Each number is 128 + 32 x the weight over its row's rms, rounded and kept within 0 to 255. Layers, rows and columns count from 0. Numbers have three digits each. The size before them is the row's rms in percent of the matrix's.

# layer 2 attention query, 320x320, rms 0.0795, rows 0-35,64-99,128-163,192-227,256-290, columns 64-127
101:145112148113126144150154191078138149087112128103125175165138153044108134102151142075114149125121109136095129143131123102142102084143146121121161123175118107139149134075111155106091140129182190
097:151098149145170047142099113147082152140145093149029129102115136181115109092119179152135096091173160108130127121146130083069180133118138137105131109161083161121138128127149105066147075115103110
086:058151191101085120086168078157132170147124058132127095115120079129160086151136098157115106113125168160142143134138117140078139184113079140127097145147177180153085119165148109153208149154083160
102:166140154161097143066119115154174062137118117125173125081126144152121183137134163136182103103078090173200175125156115148132141112126123161137096166133155156137123105134141156168159159118069149
091:128158114142126117169192113246150124161145083169084105028129137150130100128069141129161138128133217130161087111163076103073133114181120128118115133153121116121122140173164127181140160147138115
091:111123095110090126173181172151102148080101097114156073176158124054136122133123107102145179161091157188126063164104091137164057128142167111190116132121129097091117098149114143169157179127190175
107:169117150100131099138127139168144128133176135116094139147118154166065103127110101161105133090167205057156121170166142112118194057197111126132124128134129104150166089076138121139165119139152102
088:181173182130136114086122104173112111164154087100111136107096182126065113193081157151155133090126142149165115091161159068093173173092184137133094168123096115177101101211096121187125146126112076
103:107154116134103131110119130095117120163131187122208158111081113160096137160159157130095063147123054142057128129100178142066114160111051155100140121123118190122154127067102145158140112121095120
099:122129116126134170118140149119142127122151135180121134155130117099154160119124078146124152182150153134107141079096089115162088122128128116139111137149133130126159137096130121089136133131112127
081:094205143129134125092083084146133147126129107147129140107089148087089070180116194184132125092090137135107137124163126159128113140127121110139125189117158136097108167160117149145122141178121088
107:117128138103147127079122113139119113121137067180199089144178005140161138071133133138166103132068119164103170117148089186152175152056089127107147142155147170158107136141083122119124124108096144
096:112087115121075122121191096169100119142143080143146159154136108097120142135202106136176093150075106186141180142155102173107112090139098181137144130117136142105106091212137118136141156059144152
093:076107067142138144125140176119146165132039207109140152161098144161156098119171167061127120124167105096133150135087170123137124100119121169116166092146161073104121111090135128087099096067122121
094:097170147154126102089131059141172141200147044089127166146086107151139092167082113137077105124107119135161129128169082075118162129174067135160110100126128174123153152168142084147147139107055114
106:138100110114154106031124097115169107118079082139162096117135098169159112061183116146101137099148116134077145161124115109131125111113152132125100131152109125160151172149110144140138115134147129
156:077191115131178112116086151133121162142114100141131138156141146111086111080059201131005188073126113036129139130119116114098156146164130131124094056190156145138194163123147129080075080139072097
086:120213128113070143080152059144131157131161096133162163178140171120110121139085124180104150133124183064083132152096114106105155163131153065142080105131120130102177126138082148147146165182100146
106:131103106145118114110115134085118140122147095088134122136161129108174121102117136135139151129143190142147074132187099113086131142140118084148092129083129141143125076116201174150211111085150086
102:164107090113122123176109126158158105114128115077104105132144127125131084174129143149209083147110125181174149148148135086124119154135189124133070127092110102123120154140210122162156139159165161
096:153081099086157142119121081110155070164182090105175092178118115122150123142160110149179067127133087193179171135200089199149115098120164108115112109110106124141156124106124087125094183167154174
099:092059099132135160164096172132116095115114160085122179185177177158173137084155164092151154173130108124150131144139162120120115083138159156097145063144186125101119099152128076104100127111171143
134:120101113168120163095174084141149128133096146127146139145080157186174119085163095142206166161152153146133104120159091138122099098147131140121189133081156174065096096112109128161124128116139139
092:110019135116160081101114148140117117091082102089153137134119093140163173109098130083167086141128078122099113114150161152144089099072155116130124094121137092154124142125102142115107072105135197
090:084108079123130116140087129160101106114105142043126135130163106129131145110125137138148105145126109137115208125083113066131139098105168134108162186203164126127174143161098138127119132119108114
100:110061119136141070154153135128175163110149139131126096033081068125078133117131153141132101073078129124135119072140149093152104087145107149101114149167093134220128112033133124144119108085120055
093:132081174180139116129164149177153190101127116076125096100174061136114173123132116142156120143128115167161131158158135097112122105165155120102125140133119122163149108160149165164177174111129070
090:072161191167106098109126122096126141175115113121093142125118183151125075146053130143084150139040136093112144082141170101110188203159121169127099140151167186141145130169102091130176151149066125
095:184152126083176165097143098146149114154105133135065177073118163105098092123064119170140208154178144111175130127143136169103150151154104115111071102128110112180126164110114087154086101114151146
103:126107158058136136072170138130077173054082144150127163089167151171147129129159122086156131183090172096203126134157112118169140141130117178178111134131016069145105139112108137097123179151134114
088:085059166062162123106171168085113118139119103067108119095158129117179127088165160063136074078158114174144129144131132190141077142108157137130120088099155086124115101122125112123100150060126163
127:086107131161091076096150174168106120112117083114097157122172102104148159177086136083079128101105116117189118166132135097103102165151204214110073095137108101165124081107175130099124133103103070
102:211147098131121149125095147128124131126084129133134068168114084140155122103105113120145123175155154096107107177097101151118176114084086118160158146159156128160190128088111098154075150146121132
116:136163159131096155145166056118122123121078066079125107154104180181163159109180140137115157137075195082129106200128091148119182119160100157112133154172083104108181138105089135111122096194149127
104:120160099175077095098120150100113103100122076115095116101115130111114111129102066225166174152163142162129100106104120121162121178098162100191025085066152161106128140129117136115141149127151184
098:117132070097122104078105129099165117113097147197076135158169123232096160124115170107152124096119160164114119142127164111108160168090139145127139155118099184156122091146130120148088090163116133
075:125115137133136118140102128156131179144092126077198119156142157123124140154180128095106182104120143117084153142125119163155159138122176169110141183102170132144120072068165136169135180107118113
075:108094147118160148148119100114065069025116133134106107130129122153120103088133155162176128156132109080125119090066118101109167080149079158159093185148122156075139161119137105087153105101123146
075:118144107144104147081140154116121096129175085152110099095108082093123152120107131141144138088127173110132113064167138106086174109098087123146160104145118126122160174100155149112104129107140099
080:127163140113182148092132121081118134117077105143139086065079131167094108033074134166103082091088122182129137107141124133129122140136138139148159027156071134166161222140090142087097066124161105
076:119202116094142147083140121113177095111148107115177102131080073119106155121137170139167170141157147137091147098118097061099167139104128123228129072143097111167166183100103140135116131118200122
082:137123150188111140126098144104159113142119128160119099141079145092162187128139107066103160114112147143086081161072171087116138100167150134168117123131148084178073204081104110139091182128191162
094:118146177095125094128145091208107142131135137047119179141148121136133139141144162117110142111151162166107111122124112093100152154106153123128130185116150165074161037157152105108166143065121094
069:075163115144129131118132124109136085151158154143024119094129069127106162134095118128164130131088171156112119061080127105173123162106201131125150086114090137164160201118090114132120163112196130
103:185118128078123129123120116170102166121085144214163119100092179170085104142101154099115100083128132083125172205153137152081132085125152134033168126136104113150119126126132130139111127162157113
088:096140099147083109150133106144144093156105103078122153193112110152155111176123147146134151154128149148142108168144173149114157155107166160060147155144098160107131040126088164134225091105112142
074:091186178109152139107093120083171124112155109118102126051144127104109150039105154099093139071135106104141154069151160163071121121138118132141112062126073117130138198108099143095092068137122130
082:188145090139146101101131152177114089181125124139191108082077127131157113113070089144100099159092087145119186181162127139067135188160105077115123092104090086124121173171080134089127135139104063
109:126103104125206175164168186113171118115148125102127132082100072146091074093118123144129109114155132165167140080120122106151160103088123084163086097192121090106123210166136144085085117083137144
085:162139119124155121128123133138080180114106185172135135113113177160125074157152138148112099099150086147106076139128145141143095107126079140106107140118159089121109081106153127098136144140103091
084:133098172158129110154179109121147123128190104089131122063166101151075136133139147126104083100080146144176155132161084186177145151158121129175124082117090158109147095174140107104179169100114077
087:070128125070167114137186133100107189082181159074147083117105123124089159109142113157130183188178105179102150141052144145138120139165138082140131164133122097177077186113089186145072142128128167
191:121117117148124119128178161096161110095124157140084181148175185142175189120119130145183162131116145113190139088163091129142102081099128138075080109150161139094101096073128101113125163072125117
079:095197127106128145146120115064152082060191082104122125089187122101118141075126148128103153127115124112133129077139155193134153115145072102163137122117137155101145159145148142113187125162118154
094:108132135158163109151133154164173093090134114099108160141114131080141148100147108155110096148099164135107070189170132139104120163141150082153151097074139146107119093122175141143133168121082038
095:135182100145126151143151176181134106119199161135100145104176106116148134102151117156100147149126121106085069090048111093125168158071181109161097158128168137126058134125158120199081150164148089
097:131136138109145120121102119137135050169103156210150044102105153104122134168140173182175148148206108152118105109132102122134130130104132105102084149137133087134126196138155107127101104134135139
082:178076100204126120144149101175116120140099167127130118143148135137172101202120073142158095189169134116169076176132114121171097157130169150103094117112170168115103083110117175146160133141134094
118:144143127141125184185141111137130167161187155161153089108089126136088064146105094181126110160205120115098179185120136208158141187123102104069183131173137123143126153195095146127177175162119133
095:171106138124085135158151157220171093148099175123124058114085170081116147185138074120102164118128129175099101175126164112143101139069161144105121211163182106138122109066096155164067128142153147
091:115112082047157190129073083091154083146187140152201079145153159096112096125171066119098123097167135187144119149135128121095130113141135126099145165168106155126114128113087102166074204186232167
101:171083055098140083140090134146119153130145177091196186091150126155122180107098140098136095091130125093157161196100116060150101146108186137166121083129079149092120120110137154141131091100136047
087:151108155133114079139163136182134084102154189082113141147119124132178139136165103077202179172157115159096160110096106127170064127119130108151113162119148121139096147149150186151109110091123151
081:080221127160137162064170064111156099185083088122081099124146130131184082101110115137123162106089160115127134077142088101124138116172111115170169114113220148094161166120061141107149130177145132
089:136135150128147142148059086100138116121172107089147164129173116178051096141162083130140081133085165084119136161141113092157122120194148083102208089108114133142175096104162139130182153147133123
097:114106166126120169179173136106111115102192155187147088127112124102128177136164129163139157127170133158124104083128112155158153146090123101053147165135165138171052133093134067140099129154168117
088:175101146095104059111130157171121158138091177173138127146155189119084137179141096141109103091158105121091128191129113120132118150110184121112048133138135109123083094117118131073102100111141112
105:130134146135104094123130188171110141125150114121041135158171092146135128152085056093099139145142172088102126137098142109190137126144155118157081142109085110125090087094188125179156110098131084
119:165146190134145148166159104084147131109151153155205102126139128073088102154170119176171117159147093167083149065129121163188160136136139088102102171144183151092084138116108112121162156140169176
099:102140151152107134144131099078088105155198147146147112138111089158194093126183118109148134212139152117166105109070125165153113122171130172108142150134144117140089147106111148141155119114171130
086:108120077200131083122193178109146125140142140126130183153151107137106135103121200151168145118171093129187178117169112127123121117214103091086103089084137120125129172177129111104105164105124130
117:102148134114106150065138072185090152155091093137135088156081120148097104131089095138129174118137094062107143105187108153150134122119172115102095130131151190130160109142097107130144220113108149
092:140100139169119071163100195107125161128086114073109161142158195099087163138177121105142126113136158108108101134156160076165124105144158098145074105138144111134171133075163221096109144120124100
088:094110146142110134125122088109168114143148158087152132098136124168137116130194124097111108107133103198089051151099107101029113173083130140107151187111138131146098149094175139143094182123163166
100:138162118092175179127123060072118080144074117186151093141141038109114095117087109118141137157132138160124144114062068155112135140118098153128165187148113129142116137174085087155119148142133192
091:129122111141140145081142090140162034138172099120080075084173044186139108137072129110106158125119114098143158122099112139153123115125127142129107130095137133135139113159083132098152106118159117
092:133142129140098153111189084107118098135140119175152127099140070145191058141127096147128117102147121137156133134087090163153151101114144167085117152173090139136118130127122085098155113174153149
080:170109146134126089165100167110133150155163100087097069088143100122113094147158154084107136097187138129157132136122091068138121113135119106132108137137078117099104094126143101114139168109165065
097:083159102105103117148126123109154164128145095157175185178063171113102158159153154131160111072166137134058125095109138152166125189140112119140154114132108200130088083133170139171147142136095151
087:143134075104117125112180109097121084167134105160159102139141043164103120145143094109154155089131100174080131120106109161136141147111106183041132161166101133130099095143087155153156149144131138
101:130109121151142142136098142171063138088121162181138192156123171119115144155111101092077139158104161124151091186111109135134140065131145134181103092116105087077165157107127126128136097138095116
086:119101136178197111139116172125147117147136136094138142127138139080128164114150117121119108106143178130194122149138152087184108135088183108193131101173098125162128153117191128080144134129131116
090:112135125085137185110179060117145096125112116123120114126132128130190066123124124145115090152108115155092139124104111139089160161074173142126166166098111150143081121140101095155144145147106142
103:192140147175149115122104144197111120121165154117081080111171042157138135083095096130099137244136099125188174189114105138113147125122130153105078155163144083144116150199054097143167127124188103
100:114214153193117121106180072114145103131184066104178137134072057130121135132110171132084125146124075119136185122168093190122117113172071128137095092105187170099090098147141154129152110133192112
096:190089141154119124094098221120132212085093146077103105107083179119166118142129152086110059157110133102140137161142152102167109114106055107088070115128135093157132142083163114113126085084131170
095:129142118162170094048115047147146113169133088117203137160092143160115117150092133169136170090136107108142117124208106183172123101090075127201129144164091148151140122162148142101145118127110146
101:133064132107133131126114135106124139084171153120094108072139091146198111098169164059112055197079122114193159118054088068088131127128178147146115134120105112146109101170158158085190093120110112
146:087108091118157107143101132116123130130103107138091219126128253133123118129129145063103127131139186137202091130156105108087140099085166121144088142138122101133144120119145087114113143141090092
095:068156108121095161171151120111145116139153135121151116135156110111143110149084104156104173138108143131114145099085127109112140182120120174165126113140144191122106120169087097163148121163089161
111:113133099138117060091114103110188081102163122150153157116135108114165162134123147118149111117173133110091078165192120131202134167137153124080120102087162172145064073115170100139194141105038127
107:174203182132134087179127223123120100182135196092113094133115107096140142152154125134139164152139121131108173108103115075165105134145147145064098119137122118166077077189166156148105113111146169
098:153176130076143141115082167118108114181130138117143037157093101182069080129182134138164125073103101186081178074123097124090159106169080128101146122161057139165170154139077110113170180135178138
102:124149144147138068093091133121126116096133090083126174100168112143142163084060133113081152159124146112144124109123128171195065104146119121134122062102145114078099146116180095158102103094141103
131:156044084076171106094114109177166137097120113138098111084140111179181163082077145099109102140111114119178145137080112130084137139121157148165155139158092107151099169161167138126150121110134072
094:210090131094099122118087216148152173068101130140119099075127131126082116113198129147173104174144118137122127121136189098159125096076173134166124112117124052076166146060118132146158114108141152
095:140181110083127104062107108150089155135137112140132128122093109089126098141174108105102127145128110146151086105089136103101162076126095140118086117146118097026159146106142147140110107155154157
106:155056155178168107099085105110151068111121156175130145111147119145132126104166177154133130130160113092113160162144185120124121089102143129135117116100181101142121106098175099117161149103108147
087:101097181108107128111123139126135148128163165133119140150110072080114148149145142111135059195151136168141110120106110108157117157115178142122131159038129082145140079111161117134113173096151102
098:073203068162148133131204046147109127159073098146167116166142142145107102154114081140143182111129142120033158161090161098134145143096128196124144157141158145183182120118119111147125107157135149
095:055112113127099158144141104151126150153084112133160135166055107102139110130077056132139127127071146121141144116109103150145112122092101178102143113155140189154143070144087159135134177138130187
098:148131146077126105076174196117125161128108148130136144134156134117165126097134083060089093126089148098108133088103080130095119086181149119141140163154096093163148146108116171103123165141145156
097:121107162166122090112123162139127121153158098106096161110119121081132119112132182114097155134128120132204163183148105181122144129093177119153076095134129064107106121100139141114150165104156145
098:131126174109099057155125168135200147175096155124149126128135097114090175170149124101115173079128188119125152165163121099185115196134164160074083137170149109146128105068107130173130096147144177
107:143173149109097204142146118096146151145154074123130091171114170131153134131092118115142160089136107150128103092107127177085148167092121109085099137079183152129130129140111091150111110129104170
100:141156129134124166103085095114091140195144125141043172088169203148142118077141130110170102162128138115150171106080142213104170168203053136109118147076126122136123161115128112175168092134094117
100:197095129136126129145131178157091116129106116106100057134069132149164133091114112077130099074124111122191152148069131121110099145072058137200148114134101091150132126131081210131083177186145168
094:105102161077164120160085127117153137061084168092093122106158112138077133239108113114138163084154112137101098132170149130160108108123151170115154141137102139122153105154117115100142147165129068
093:148150160078112139161099192121136169086136137140154096125148155119125186131118089142119173115165153147142110163192155062099114049139153164187121126144100053141128144090077155059122167139149105
085:139117118153132072122073101112130146144108129137125104130134097152141081159171144131173080118175057099182152160140131108153177112107158113057147181128114142164156136149110137119085091097126134
103:148082097150111162074109079132112137145075099165137120157094100135149069114152134081178087170121112118123179093051068167106123188066124105073115120105145190131121142152156174177091138137144118
083:115104121180106133147177105127090108150097102136109174143142080195133079169105161120136118120087116127111056097117099151154132179118140172141112070123129153123123111151126061175128107099111158
087:133139144089101058119146125094121100216107159109139113109135167064114083138112144109124078123160146163089125178147140147102108152183165139062096157168198134173169086105054156120150136134150109
104:160129196147136162130045176118156170132152083160138101113093130160116122130106134098091079069140128109128060084086157100183132104133069102150109146092143102090117120081155131121138163122136127
083:163152084040098100128155162205109123135111119065120110068091169044090145100137074123091100084128128149156115181080172084059159110123214134123060105133170125138105114158149242058082113100097090
094:114143095124092127095134074132108097198115105168119149142163117186131096160157089087165075136117113144089113108114137161115127138093153120054074170170164211141095101166157146188094112138108140
091:201150099116123166088082144101124143134137090106154132148142105159107155180112120139139126115112083113164124150119104068139137103155081166132112081162119120092138140145136053131134181159108115
099:103117082148146111133040194193125072110084150078088135139135098091144144170095122121127193175149160115136105156193136023163164100104161159162134132134140137153126124141122126082113137117122149
091:089126074132118127076179084100133147135108137167095166124109154121120091111132180149185066174146100126078135078107148216113133191078148093098150122111147182138099104140136124207128101147110116
090:146145084115110130191100124147096084119138093096104126141150052151132168156095139050118114142120093150121156146101133128196133146144127176137136106145107121106104143143078113168120093143120164
096:138118127124155123167138079069140143112199097111152155145174121135152145130185210129107073130121142155151104133140122143140156120161077147178074106131124127139147101182107091093204124097158115
086:103146162137124153074124166106152134111137121113150107130067158125142123115097174117049163112137163140195176105155110115086132129074058093145115128073136133123126138143156097101145170083163159
094:177101153139139120110176089147157083182130083076107110112165138154154098167125141098124171139162106160163131154122117095116180153079118153143094104121071160122100132170154178155088121100102115
103:082151111150123139125096151156135111150156152130136171147079108143151157113045139098116106186076116137110101157138124105069049180117062155097135092170161149150098096173096104153156119110113175
138:052165099131084151122112148139137118146139128184116124157105159160114124144073144212162157145122175082148172099130110109136191141121095138078146137131129181105114080116079107125187117144103110
093:135140132125105180079163101112085152157113124183110145150133130092126115127183157119144095143117117173084105129087138134125134148080158116135172143158110156118149169112148184167148136142090091
101:115083116118161117140108151107161070109188144080081158097151182086194205096169075142096078144119125140144119143116129144139088155115165135136053122104086124149062101108124184145173109082092130
094:164132176114136087157146104106107153133171117129162099144119135092165140102145133135131085132108117154127125132130137122143130139138173069082127139114125132161081100126167204122138160136198124
096:116171112106125082120146089114144089135161119053133097120105127199061139172172123117155150142136132167105159172174135131113088092225103133099135114154118111171191124144105134142088130147169153
088:116140156133138079117088135142134138089153134078131154093174122163111160095102095150108139106075167083173148157165104088120124081122105124131100103127100097115105124110151071115115132110141085
112:106115124107110080096164108143113154186101094136124159151116152194149144152067133114034234116104146144109166169135106155149111180169109118158142120145114144161056102145104155181121092137088097
102:123152156116137089151109126144132146107154143090159104158114166119107145134127127152101126121103156119115122187194136080110132108137105126163167132063166109176171150104126128097112123102164140
105:131168058127131160073114095074114131125152123087183108167113093130134125152171158110134188095136138054140106104145099073125163093090068145105134128124156090140214147117111056122098130163153156
099:076097061138133106178085178152206099052125121124129135064129132104126124112135178097137105106164137120183122086137119132132121126120150145116139117135124127109128126070119054089166146087155095
096:154109114143120087115114198192152152121129115121156164163112180050118108145118130119110076106229129100182098160077155144138118073118109111125078110098086059121144108096159127130092089072149177
082:089165064098139148075181108123087155161078115124105136122137166118106093126107138137145180118104140110076133098108131135106142163062216142117110084193114166129117157148139124128106155157094161
098:079113117174140130183125102143170096144076130126050214108120131103114174128083144137188160145160108156137145108056141154112100161136165127121127138143102173125102152133142167149185156145097150
108:069140079118109131123135144135091122141104171141182140166130111145181171144126125093090116126090145115048101135137097074118134156159119136109126154164090120170167109118119133192099155150124117
090:119132151192117072121120205129173127134161154079134129100121148151115139123143110104118187091169154090198123161140131090163142136121128113179117115112153099145125122127134055132134159099119114
116:158099135106141066167117166148162130138131156118096167090144164131109151094107114096129073119157127123169081105109154130120121119158161108113103120131089088099087128032204184112103146103154150
116:129179133129139134120119117059139156089088125181186092136119125113163125124123137154129127132145151043059118117107138110160139135137094093094135148092135128133141139125129109102147092154151156
108:127146103118148071111075141074097123117122167133167129118125100149160175096090094099061179175105133087151088150106126113089125186171062164097159127176114092137162107078132160181166117153140085
095:150167121132115115156124169085199118124102196099097180157073138076095180180128140115135205132140147146111156048139097122154104183110091127137042119141095106115091144140108224155082166152115180
114:069141073086087101119120115131138154097121120124092170142079143152122138164127115174182138119131106133098124140213163093110115143101124178140126108161090190185118113133070110122121165132106206
102:115126140135028085182132193114105156112117149055104140139165135070148162190148126091112114153084138141098107167144162101146109147077138157102092106097115137123141101164151161120186096113150161
103:150108204167101124126152077080106109111158069135080128053170125110171167114158119148100127130149149116137156131096146167118137088126116143171132183122122127142125075080136075149153157167116156
084:142148150164144135066126058089140087126124091188158157074123119192124077125136137121123099107109151088114129134095147127162164086166158119180147138158141129137146129119081125190128149175148091
095:092154084092204139079124106128110087148132089136165089132053093184154129018096135134136120132144114143131157149138131144098211080096176162134172161151103134163136178136133141121085122158085118
101:123123163124165143094110069105126176182177082120157117065122149151159105058139132145109105097136124137115180131131105170109155122205122104147162174142139160165100162113123111155069126153049104
088:121137158154159157205172141106158141139132165122120121110157111115175180065076095088122133123214145130114137064129117125156106142174144102140121139099177112081035157098131116110135056076103124
088:177149095113078110106062117210111142125147120128120157127164119156067047164138124141096114046168198101108127132101127149128101098147093106126185131175066097161134073096115172132099139157147141
101:148145150124210120091125060126122139111130125127101134092116129145166062106156140158108117098143166072104136121149165148107163058219106098147132147142165138193102171162112132160104127146086108
089:151108101111051164177159143164170147188054119135107121149073161124094103183104177184159173171108108149151130126142073107148092170095170120106180099140131134097157110148136149145165152134173149
097:166154155120118119137090131129101148086115082142111114149168080160073140148120143130130114140121166114132199174149143109137167091116111109066132135116128065101155127074127131099115171174150137
101:198153139113163128100104077162096127132139101165112096092069124179101058132139165139121152072149133095139130143127098134095193109155140136197146180171148161138119159095098110127046136171110086
098:087156144133161134118162106099126077132126093155174113161128113127158159087082131101140154136094108097154193137173128134094172121155149152101097183075134167148086154138121137189142112123062109
096:071141176104162145120175071131123132122132123151223142143112125175118125073161091092124122145159096194156137101150148144092143094162082125178180176097090150149094130143181147130077141089108117
097:101057062160094148149151152123188161132126149103118176120125162082154158158154170113129130152140139185133094079137156176153060160121139101098148073096134082061117093172129136068145127077129136
103:093195098097140136120126134161136113125109127109171140140090126172092145161103133146101166114129174096090118146185151089118219136134099123184106149162137108114217113078072121166082136157133109
096:137088156143161139077160148100131130114149101133152126113177117143122108065208156126131139185111126196189170088117116145124165140154175111123145157118148115127096148138084146098098143138120088
114:129175091136099183147085134146140111167114107127114172100123137123102122185040126155112127113151139085069149084105104150196094120126094077108065043129179135085122103161164103119164150158130182
100:127201102139148152118115126122074117114100089128121147104111085142104134116101128148097150090123141114109169123158159096122195145121117120153128135154110081162137158076063145150089090165136072
101:111164106145103135091169142160149146130080139129127158071190119140127150160125111113093164087129163128085115144167126116132150082151134074089154135146101090136136103066139148158108070091107114
099:157135093149167122111114144116152110065128179095164129080169117101166109147121132121081103186183164117143117146153143148168094123176157093113127130087143083107095146099126128098120127135141122
096:165110089124141145158116130089062070116131075151161149167177117085141094091149097181154113110139119165159095113122103151102139152113087171130111155136157145168125124186158140176136116185196134
096:133104126113149147167143118111156144105121136124167172147159084086191123117133124098133129141157117124138090091088130166125130096157107064066131158075128124081095098150185147111148136095141189
122:192130105163130118119126051091142142110126144137133090161098128140101166125141117202150107101124089115112121156130167181127142145125065124070160118123128190139126139120062133101140128126143165
090:161100122129085137179145142098174136115182182133091145163129147071170135135144139158153145215170116200098132165110094143173086098079131117080143167059179117092085151123184141126224146087135214
095:104170124063125122126116101106138125122099142129146077189113127126093170089134139090164183144095094191124075129092146089101127131121099124118168142108124143098178131127158140098170138143146175
108:051170112150101096116080163143199080195121148141106162113131126128127147122203139033114163144108147178170123199160107109101140102130184148081086108116119147145157053121129169156115145093117164
105:047115109170089095121134170161149085082111140089106100083118139107128114182164116193178103085150088124147125077107113158147063173140139143096092143079121129129130108168160145076132173098114079
103:162193161113153140115122115146058122162099083150106098092156113187114088128146099151130156099109169108103145140096145120098221121135157136164146133137119155169169133118076081146153132179116138
104:132162128137140144145116116175145133173101066139098199138109146195130100096098175120122147133170187109111133113191124132113207144111135134131087151181116152142124093130074110165092089121123120
096:204150147076158116086088127071079095063163139136151150122185195144168121099158122122103083159044123124102074107107113134132153131170103138126114152149125107161156130124116164102107176130128101
090:163064140198104113143137119142160161094204147125067132150166137054121133112138160111127110158129095174175171136103126163141105137109126146150114138050139156121112104155210139114115135111126174
105:074084081160101068138140185154191185172120131083089206110118155117159165158129161108145155096103140134144113118175157085121109169096167172114085106113150091116088099111168121173164105088103095
107:189159159192169179144115064101141093105132113174130104129092113128115095138094099218177124146115117126116122098139105173108150180110086076157100157051188183123135127157115124100176081138131142
094:165160095046159122112176134111098126110104098160204113168134130165169079143174036097141143068086170093134074065074098166121144153181124120091130138127136121090181136126095122140201151141170143
099:156161089127110120128169212151095141079114119089139107114128110145121129144111082130098167093172125097099164121112124118129141143137152181159049096174112133167107152080088151119088122158183134
# layer 2 attention key, 64x320, rms 0.0756, rows 0-34, columns 64-127
094:140112144119133111150111169189154174116179130132161118142144174139085156106126108135102101128159097153165119120150121132150111085137121119160116140108146031169089149093141136125132135080130062
096:145120113123127153165151120163100143092159099061185138114146172119154149162146166097137172107081183125126102133176136149165106058102115146130129094143140136136104142106166189107119118154125152
089:115119165172163118132124132154132175153090145107138096182110117085177123110118116152179181144122132115112130130149115150192142136131142113136160110145109196119102104177126070110132134113153095
101:147125091138153129115163077143146119123096151131149138146086141143156083177142140185203161155160157165099129105108130108111110150096093134089149165131141214091119159172104086168172189136152183
095:103178084129141142102121086135140084171151188168111115165082162132134153109141114203164119193163116142075132154061136144163149160102108140133167145103159180127121107168100082117152107127100154
096:106097143116140127116075133151088136154174171157137095197177121191158101150083131200152081104178087109165161146157131163129134126144093109070157153059098152134141146110152113109099132108098122
087:108083194097147108153090120151084130151111123103126089116137046056180136120134118142111126160057137098151140174127172085164146091116190191117110116180169125120174024144132141143132123113139139
108:062153116124114112101172075156123144128141154152131132146078139144132125149082157185128168171135117164114145096097133138136111182158106154136157087089117200117160092168143081104167114188132217
095:043127139137120110178091140128197163109139075118058102094108114062124163079140100112168135145124113158157150127148134105051112145109131138151123127127108122177128164150153133153130164127122133
097:146144169109116108163128081112132127113157134116149149104128139104099158123185096121122099121135086101087134137074136152102139081126098146117095116111080120139078087098099156207126107132103099
100:106117131182120128142174077096134139144124106160129097175105153128129135140117083196159129152148157166121120129113137097139095175136110111125160093150144222117140159138106064125116128151124192
086:113093073168125091116124131142171167122110144166164176128152182148134062125132161194164092151155136164135056088110114114202070077137096081136167115082141119140118155123151122149171152132137146
103:095114089153098081165148118134094097160105110115093124159154113163108119216088101157150095150108140101142083176105165109090145154162127211091134137115116146150137061177141141146189116166103154
095:126124160117118116147125176135113138122198087124151154129173096117119156139149105081054134077147129115148122198162138119075093119110163170162100145119129093168107073082214176149138149101137055
101:156115138094114162099172077162101130112108146163093093103119110179128143102149083106178159136166165140130174087033137149101146158140141161140106177185095180133125068128103153135110110188140160
091:147117127130152137134122139158147083130115103116197156214079187152148172135104212127132136086161114115076195190146097167112090142143058104165116084149124081130165161141133151076205146108136178
091:167142081131158105100105116065079125185134087129146106126033136107089142074133129121143171148159143093111168172125092105118129099144110111152125114139133120164078168078086143128112101149130125
114:126139123140181173150136053169122157130070145161134096165117112150182076135085153173176148119194146163121129056134169114118156119132062119135184139146139185060134130155127097157125107137117114
103:130133088100125150161176057119129109142142209127126141136163182166089153125100112138185174163099111135162138133148161127159129094166129196077140115120098119112157120151129150170135105150110130
091:082079082125200154101132140139078154132102088156152134137173147190138142110052155154116153106102114143161128163131159125079170154153108173119156125125122137097122125136129114138126120085059096
088:135153164118104184121094143065070141066099130135074099116141065109127100132076161164082133149078123121100170141071182126105121174135129106169135131090087158076144138137100059092145205130112153
091:132128098110108101132127192116088111126151135122103109109111138116102146108142120082089101146094116132137120169142105105107100143110123172128109098109104060163124050105146152145100161112134044
081:105112134089121110121152188073117139122168187139169154107147169095137050080117150089133070130137119150087203160106106127152101069149072122134106139114129063146084156144150136125110151081152155
104:081038109100148177123052140042145167132142146160129140111108127172098112100125144128088111113152089122146123130170165153126064124249124127099152076124103143175128117088121105091099127118085110
091:186139175099144162141122136094150130117040089166053071130109125074140132132158106106098081165089119099072132142108118160071127167168086131169100185125126131148155134127088095175101124112119121
102:127084139133081132124133171149123132131105079081107163160140143132142186129178102083163183171106091139145063166112133157153132102109136180145127150065138080137130052117130113110153177119126211
096:139133166119109107116162142064152107127103145130096120129153105077063112177127094141076091113085100130129125100153170122159086143175147178106054101208125160116078097179153134133143160111153154
117:116184099113145120130130041099149132126127156152137128139068121159093077119076159220155120126148147122100131074123108135124128164105070117117160170127122160103128120151094116149101149171100148
099:098166096115103144110147090191093103142169158153152137164073124149084096133105114203206191152145103190139123091102123125109151096132119144166170056099154193107140142171118158135137150137128093
086:120155133171132113135116097080103141133171106144134126154157119150066119110126174209082119127092098162117106156106096189119092098153105093137106105087195153084114178133101104178076119173123145
115:132092110097101138105088200107137107130187110115172159118131097146141173134149116093117071136076087109145139189165147117155125125124145127112139140137118057179183101117133142096140119071128097
130:168044144128122148157127171119158130115102211144112174132151120120162134152115082087152127191153100136100053116145141149181125098110216122091129103110085092084136066086160100086142138073091111
090:104160161107178091109113137110127135135129165151078110167034091119130057149106096131121142137106084166162171071133175121110062141156105111146123185119129184115101198136069112121138157152069173
079:156165116093127132150162139113140135120167106143070085101101147110072167159121143158115126121164116051081173084116145125110153081105117134162055181152077122106073146171112113158088123156130152
093:152132202183143151138177078141100124082139170144149169136107077149108135074142191158201141120127194194119147128171120111137194137126142104126156164127141129150160100096141134141098107122096120